config.toml
head_dim = 32
norm = "layernorm"
parallel_block = true
init_std_down = 0.0
optimizer = "soap_variant"
doc_mask = false
Each number is 128 + 24 x the weight over the matrix's rms, rounded and kept within 0 to 255. Layers, rows and columns count from 0. Numbers have three digits each.

# q: layer 12 attention query, 384x384, rms 0.063, rows 0-30,32-62, columns 320-383
# k: layer 12 attention key, 192x384, rms 0.0628, rows 0-30, columns 320-383
q0:079161144128153130123184091140144142130120100144128127133118105149110141131129159100100122172124111144118100131108126126113166115147118130168155115120120073130143099139126121118158132127138134
q32:143162138099127135148108130122146074121097147111109159142115153119118145093161150109105130131127111124117129121141113120160114130149114162140140138115160124146109139143093130142129114136119146
k0:137096134132155114145120135143141136141127123125132115115128103121132129115110087129128121132154141155144124155133132137131115141141126101132126106131150102125140109096146121108099118109128112
q1:108158123130126132131119139132106080101104119154107142155151168161137107114126103106145116117121143115122116122109100113109148096166183162201101130136164116085173103096150165131130120142162115
q33:084145136145085122127127145124151114112115100136145111128152146143096119152119115159116148119126146094081109115139099149132126101114153145176107108110142104143136140081122129132104110086134097
k1:122100134169124132174167156131111166141155096067146081146086156131060110123148140127141150115132126151137101199094139153121141136100121132137142145151132105126128171145125115148104114117130153
q2:119119128145141051142112112104129102122108105091172140088137095129149132086151134111099128131148088159135158109140131139111081141108063138100136159118147179112092095165117114148102158080072119
q34:107114114102140092116098126096134117144159114120128136121131122147144132144134150169116120122160118151142181155167120112163102128157115105139102155132150137082111177131125130119148145167121145
k2:165075161126120109157154145153113149122131119111094131166126099110093115140129080134128171137096179108113139142123141111145125091165146136069161126145105182134125132126152100120139144132119107
q3:151136143112145111121168108130102163139134128128133134090109118096130101104165093154109138124145093149115129105122136122128134157129124147170127108146128139103089140103091125147117076118144154
q35:130130091086117136160133137099133180091103137166127135152119147118173151152150116094162115156185092127147133083136170137111140160121130111099073109149125137161130139118115142142159124128125126
k3:132128161115175106094144168145093135142112151112093120113156149143134175159113133130161167108116160139139134134151151112115107131115156140142140105139115114157148125142127121094140140112140113
q4:111133144096150107168118102123159119183153169104144129151104150102098158166139133111141153115129171122139119135131154136143122111119130132147148133119142101095118148117153147090139124127135142
q36:129163117133120122121106082152145156133144122130159120085099121108119161121134131143146120134108124125120137126140097144138084117106147146111131141123123149101121112110096143158108128098124133
k4:127119142134134135126132145132120128122133120137163124133148093145158135139137151123108091094152119117118121139118137126139131101130112141121155143124118137135125141153154093130131119138139134
q5:138144121099148158068135152143094120098121110124111104073136182116138193117166103123129132145125122138136123155101139198139114094096122157172105118135146140119192117156121165141138131132126124
q37:154152146142061172144141125151150099130137140147133102111150148085078166106158081071154168090133119092130120110153150194130143094111127155126166125141135117134150124112141106152121096103114105
k5:121147133096152128114105160127115125116146107118143161138131132157117105129124128147097098101098116142106090097129114090147137155125137146105131127129152088127139135138139123165115136147143137
q6:072175163155153114072167087091053108117088116137131120142109094140145140126104094131139102184147164115154135152106090143121139108124160198149087159121143115108139140148101093144132147113159167
q38:139171166126084098135123130122101119149102144135145143153120068130093112130099112083193135119122112082148143112116139160159103114130170166117130125127167100139136106144115123159118128060144130
k6:142075118122108106140129102166116110123121134127078121151117102085114146098103102144155160143127172121126136173142136113139144107157120125104166129129092167126106134133155134086128130140107103
q7:095120153126143158118160127170140113116146097099103142111118123090163132094122116112108120165099146118134112156102085105146124135101148120168127152111121163096130142109148138136122117113056142
q39:095133136132129154108133127104129083140142141128131135142127149156113134149137145128081124112141134123141111151108133153129143145103135103181120176144151178098146152147149110126134113151079134
k7:131121102142134142122166123110137165097142157165125120162140121137138160098112136112139133133111125115123164083167137149124131168140165099090132117110186139158114137150115085115115142139114101
q8:120150138158104107143139115085126095166148082134146163136110138105136127128095125126149135162131100109135128112184142131120123118140154112180093133124162140141132131111134103147147109106100137
q40:141140140165119137163112113077116111146113094118147154106104107112114135095103132170164118159102098115134139094161101146120113093145113105133118175134111181134124131128111126147131113108124126
k8:146123151116118124154138130203093104126134183094112159096111128169108103157165102116097122130130189115172097113134108113142128155138139106154115105093167065120118142145088113146099152088140174
q9:156063112094097123152111164149129115104129113179110132109087090134148162120122159189138118148155150121123128127187127117139044096161101123132090112117082115138161147097140133160142122162093144
q41:134090131131122124125106149119165152130134162116136158106106115156116144124131141147129115150137116123123140094096133143154147103149115139158139093145183130118123162129092109139126158128140152
k9:147135135144140144096100167160107129129144107078138115091120133130114113121158083122145135127077117084165122121120148171116182114135160102162138124138138096143107117159142073086113136095129119
q10:124152119142101094138130055125131152121098099122103132161097119128099160139117140139110088138147153156126144105108174109135091118145143128146127133082127157204081138145109183113132104116125129
q42:112111097140118143134142061152131105117067109098144131173171145071122115119124164080104135122133186136147135117099144116115102144137117151128170100139140106150106129134118146133131095071148128
k10:136147112143134092173120139105128103124128151121140145148150137157132091183106129090145166128106164136135105136100127142126092077112124134119077120113117114113121156100126111112139130147118153
q11:122126125117167106128093166117138134089119100145108086122107140152119139141098125171116143152109089156137142066138104108149112140092155142107092103133141146138129165109116132204142151120116113
q43:136102136127119096105086139102153107154118090144099074113123087157160160132162122153180117160146114119155120079170125142117136118142176117117184119119150142127121098153141139143121102119137115
k11:144126116107094150122118117105141120197116133135095110119119139118136127147118131117070113097104126097136168112105098131101099121126146104136097137154129076115117116106130118108150139136097163
q12:124129121165141115151158140117137101162089120154129158114151159097122146149110108149135089141095138156139144117140117107114110140115160115127093130163126130157100129121100147105132135099151134
q44:090105162118102109128121152120122145122154129136127111099116111115150129119116118158130081159105097153123134116098133089159137154165151137121123096134157153131071099107157118160148098092139128
k12:103093124112111150126166151127083155131116164130120172181141173158126099127096138195148129110111199131171143110166150114142120152134112177157115111126112111116138083093148116164103142124126122
q13:121122077100161120101152127139130135124131117117122106125142106128125142111148155125102137120131109177124079117172092151077143133120094142127110144107106128129129176146111133140132131152107116
q45:103097100096135117117152116128146155140141090112126125145116129117148135122161125115142120108141140131140073127133141152110142126142134129124153144121124151145079130146109139117130140132126120
k13:115123125131088145159107125097153099176129102150166124138097111111165084174128086132125160096148156147120176149162169088104140106119098115145077128083121135104143106117156111113154151145138131
q14:117126095147161135155118112129159121120117166104112126128120171166157125125183120084146164096145116155120152165106074131149130112162110128125109125153142159106165174158113132100129186116108158
q46:141104127144141100121118121095124128127132130130134126099143108129169165106135128139100127107126099130103111118138111122096151155099106135125160120144124146129156140147094127172112159124150117
k14:132105102163166131141141154098140150127127105135129164099117156136122125122134106150177135155099095122157116073108110112138119132104138099156118139148159100128100132097151158127146101114163117
q15:157135141180118118092099133151133136119138101117138154109080140104166120163136114122154154193136097147086132128142098155157136140173170159154143103137128122098101114124131185161126140136134167
q47:130144122148171136137110123147128131116172137114164111125088093133129081111122170128101078127145125123121123177113178135143115134145142140128118133132132133142125134136144149125168161153173136
k15:118146114174086106161125132132097161120134135112163113131139107149069111150116154151123173092120109163156131115129115150151099136113116096097137138160144154152132151110148128130130079125116130
q16:169137117114131114111138095143177115128134145090121134160120143109091149134101143118142044140123105139110108125148127116119152128106121129127157174114154129144132167128142145161116103092143124
q48:145148113146108125083090109128158098119153110127127158140119089106117139130147125126143124142094113143137123159149155124181151114119106165111126151150122119123133110114095133124111124145142138
k16:176143134101135113123144147133162155162173159169125122142164134137104077153089168129110160113075118138158185131122141143074135126150148103081153126087128143151114120088127114134105143121100141
q17:121140127067134110099128130154133099078105115166152061145138112122120099130147145133115193110125155122110164125119143121094113128101122124171140151097133099119157104159168138145162123156134089
q49:137143108168098161090141173155186143098127117122104104154141124152151105122113181139125114149119125145112172089157194117110098097133113130102163130148091114113144123185147143125120133107154187
k17:172117116168143126117129136066117133143141134118123144112097107130119086158128115121142085116145090167150127142101139156154137114145135116105143094126100118115116181104120156118136149113109151
q18:133146129127171102099117132126119125113102133161154123119136106143100133123167136137105154111158162144147095070147108125110148125124160116131112087141148163125142118122187104155145126137121108
q50:115138118142107108102096100137114150094122146157133112128118108145101119158139138116122119097110131119104134056122082149121107113137132122126155100114145152171178131117136088160068131093123101
k18:138096134106107135161171116183122131176147134136163138096212146122115161125056120148143174137113136143137139122113143106122141116128151110138137085128093113105169151104119079143131131151142113
q19:111155141105171133087119153142086133124071137134125130138139127097151131094162141161123162122123123126148136121120142102115116149140113139149135134107095165162135123174129137146099132130139119
q51:143094125095164108107122127158085131127107123130122143139089166093166125122092159157093163121112126146153150139112144118084124091145059100134131115078099118105157126144135148142127093161117123
k19:085145137112120104139123115148121149105099113162125157163109126116130079135107124089130127114113122155129107115098125134169141143113114125147108134124139154106129094114109174120145139109119121
q20:147117137130081088146135119133156132098133129111103147166117148113109122131115097134145100111135110128097137133155143110129163134101114131158099113125119139160109106115146121157115115105140107
q52:129081114128129116127161170118118154138117138123094130148077170127121160107128155109133095105120163120124148068135150143106115112105156131119161133130114076098115147128136134150079124099139127
k20:128126143136117108139159148115105144127157118112121131113135132120105143178154088154112142134126118117161152176083101132100130161129080123161136101117131142126110154059103163143115156114100138
q21:115159131092148134151134135130172152154158099172084157122101131136145103150131106134087137114118138153127103089111092154164130131125106153109138113087144133106153099095144125114134169115084105
q53:098147138124152093109164118126136097149114160169147148148120109117137138184095118116129130135144125157144084113138098119159151157120113131134104131130133145096166145144137151153158130131149132
k21:178103098129146128093128156144103071149113113116154140131163143114142154100109138124114108127130134111169117150123137144117132132158138120110111146127146134153086120136112161125137109146134124
q22:123146144140052139113095113153108116142145115114111133139091153138132133157128140150106155130145077115086121166134113128092158145089135123126126136103063135140121131230099162131148115168121120
q54:120126162101121131136101107138080109127161122176131099160127153133097119134123110125076145154139133123103149120122123159090116156119132108159124112137082105156156106150118159153126116161116129
k22:122094086096125156119085119091112090153113109117137126147172133140148132096121105129105159124120094131139105135127085159112103116140124141104107156112108100165119147105097136110140154086129094
q23:095104110152147115107135125143153133146130164127143158131149133087134081159107133109110118117101190096149098120130135146155134165128113173162137130136151136098126105120150111123128153119119138
q55:106098129166097140098069133103117146121148101122140143105158126127120137131143133155120105125129183108130151124134138099139105147170111113186145097102133113146099125152111114142122129127156112
k23:119102142144118128165092128122154139094142107120117118134167144149142122143174144127107120131124116147114168165136089133138111172095128128145167126136100131130163114161099111141130111164125105
q24:139141120114108131158139097112131143146092121127111166145098129134121130104110148140139074134123155161099155143155148123142091135158132149145126109144133113088086142128147091111135084143110127
q56:140120158140092146126151176098103114119123138132151094125132064120162151148157167161149157110130156166107099124161142093098125136087144086171130125142129102122114171103154134124133108143151099
k24:116140105082098093138146079125134103150129132122160159122183148110139121070126134095169150121118125112112152127170129172124126124105110153119142124143103073116070133114169141133080121135126136
q25:146066137141123108118129139121117145167133165172124105102113134134121131119150129105145114119142135149112109120178107159168156147157087114138121109160147149137124118144138148133106094142110111
q57:117081123140116188105066141118131124129174120097138119095158148109109149145102108104145102125179126137141128122128142188176130147112138119136153133125129152120120132141159110079144124095120122
k25:117140156155114119102147147113161128111128123170119137110103123150087133136085111150079142123138119118123115083168163148119120121126116128115180149189127128175161129159152102137091146139129129
q26:103150164146152130164128162171126120142116176120109132159119170121091134156122146099134107125156167096141100141147114126156126105104133137123158134152174111095096124133128127142116142123138131
q58:133111126151176132125139131138159083174112114159072183152099119108067128135121126097131116167126103140157110155106167124158119168124088129099146118102086101134095151157111145179114141110106144
k26:140067154131139143132147144124164132094123163108148121131137131123109136152147107118124150090134140173198096140098102119145136105120141136140170144088128162147133125137119102145091121102108148
q27:156141120153125120162097133106120125102145137114136098145133127053131095151113175105102172135127121111123130103107141151130160070152117135093081110080141134115168126085158105157115125113172160
q59:110121159116080094148148121084129123134102139160104133116139147110149133108165171162179171087093100091106142110153111162146165093097141137130089122122100130117153108120127132137103148146166137
k27:139169134110136157108099095126130151129115093138125115114104127152160169119153106063120100123158155131105168131096116109136140122120132107080086111122103062142113074126092155167171128097130141
q28:114082092158148130133150114151130133102119091095135160107117171148124131135105112094127111133134159124153139161130142157138070138114138123152150130114056133102156144121079098124130135158091149
q60:109114142190125100138155124128137134117112132147178133186105111095129136109101129119117118129098129146154141112116074139103139113110121106149150141095108149114157113115107133081169165120115121
k28:132181129101163175147142122147112109105094123118124155119133144129148143142119126111129116111148120097120141116120163079123142137082121118154096126141115105119093147141113154118112124142149194
q29:149113076152119158085119127116149115110140117126134115114115164143097117119125134117167114119130124120123162155140188138166149141133133122129109143120137086145139130086102147107149143142158111
q61:141125103153129195118110154153171160130144144135115110161177119176082104139111153134131142115141129148155121184093107146161163130128157116108110116138137089167155097130136132134130127120144121
k29:102142142143127109092082111064092129122137137084118120135103093095122123156149119172156105120134093135129117083118093135139132092146143150107121148097097158112098110155124167154133162120110143
q30:131081152124109048175158093117107120150141120100133173116114119110118156117138107143150103165103127098101158129181158124156127144118143114109103142102118119149129150134124110109162098156109108
q62:108095146124128137162179128167142102129118149148115123101131131125123116101140070106109124126134174110114123108151110165176148108102183120105148134172164134124095118164102119116153137099111132
k30:142117121079132125106141158144134124126092134176110107146152113126138140137114128123114165098121165107116152140088158101106148118137139121109122159154120161072142094103127123165134185133123109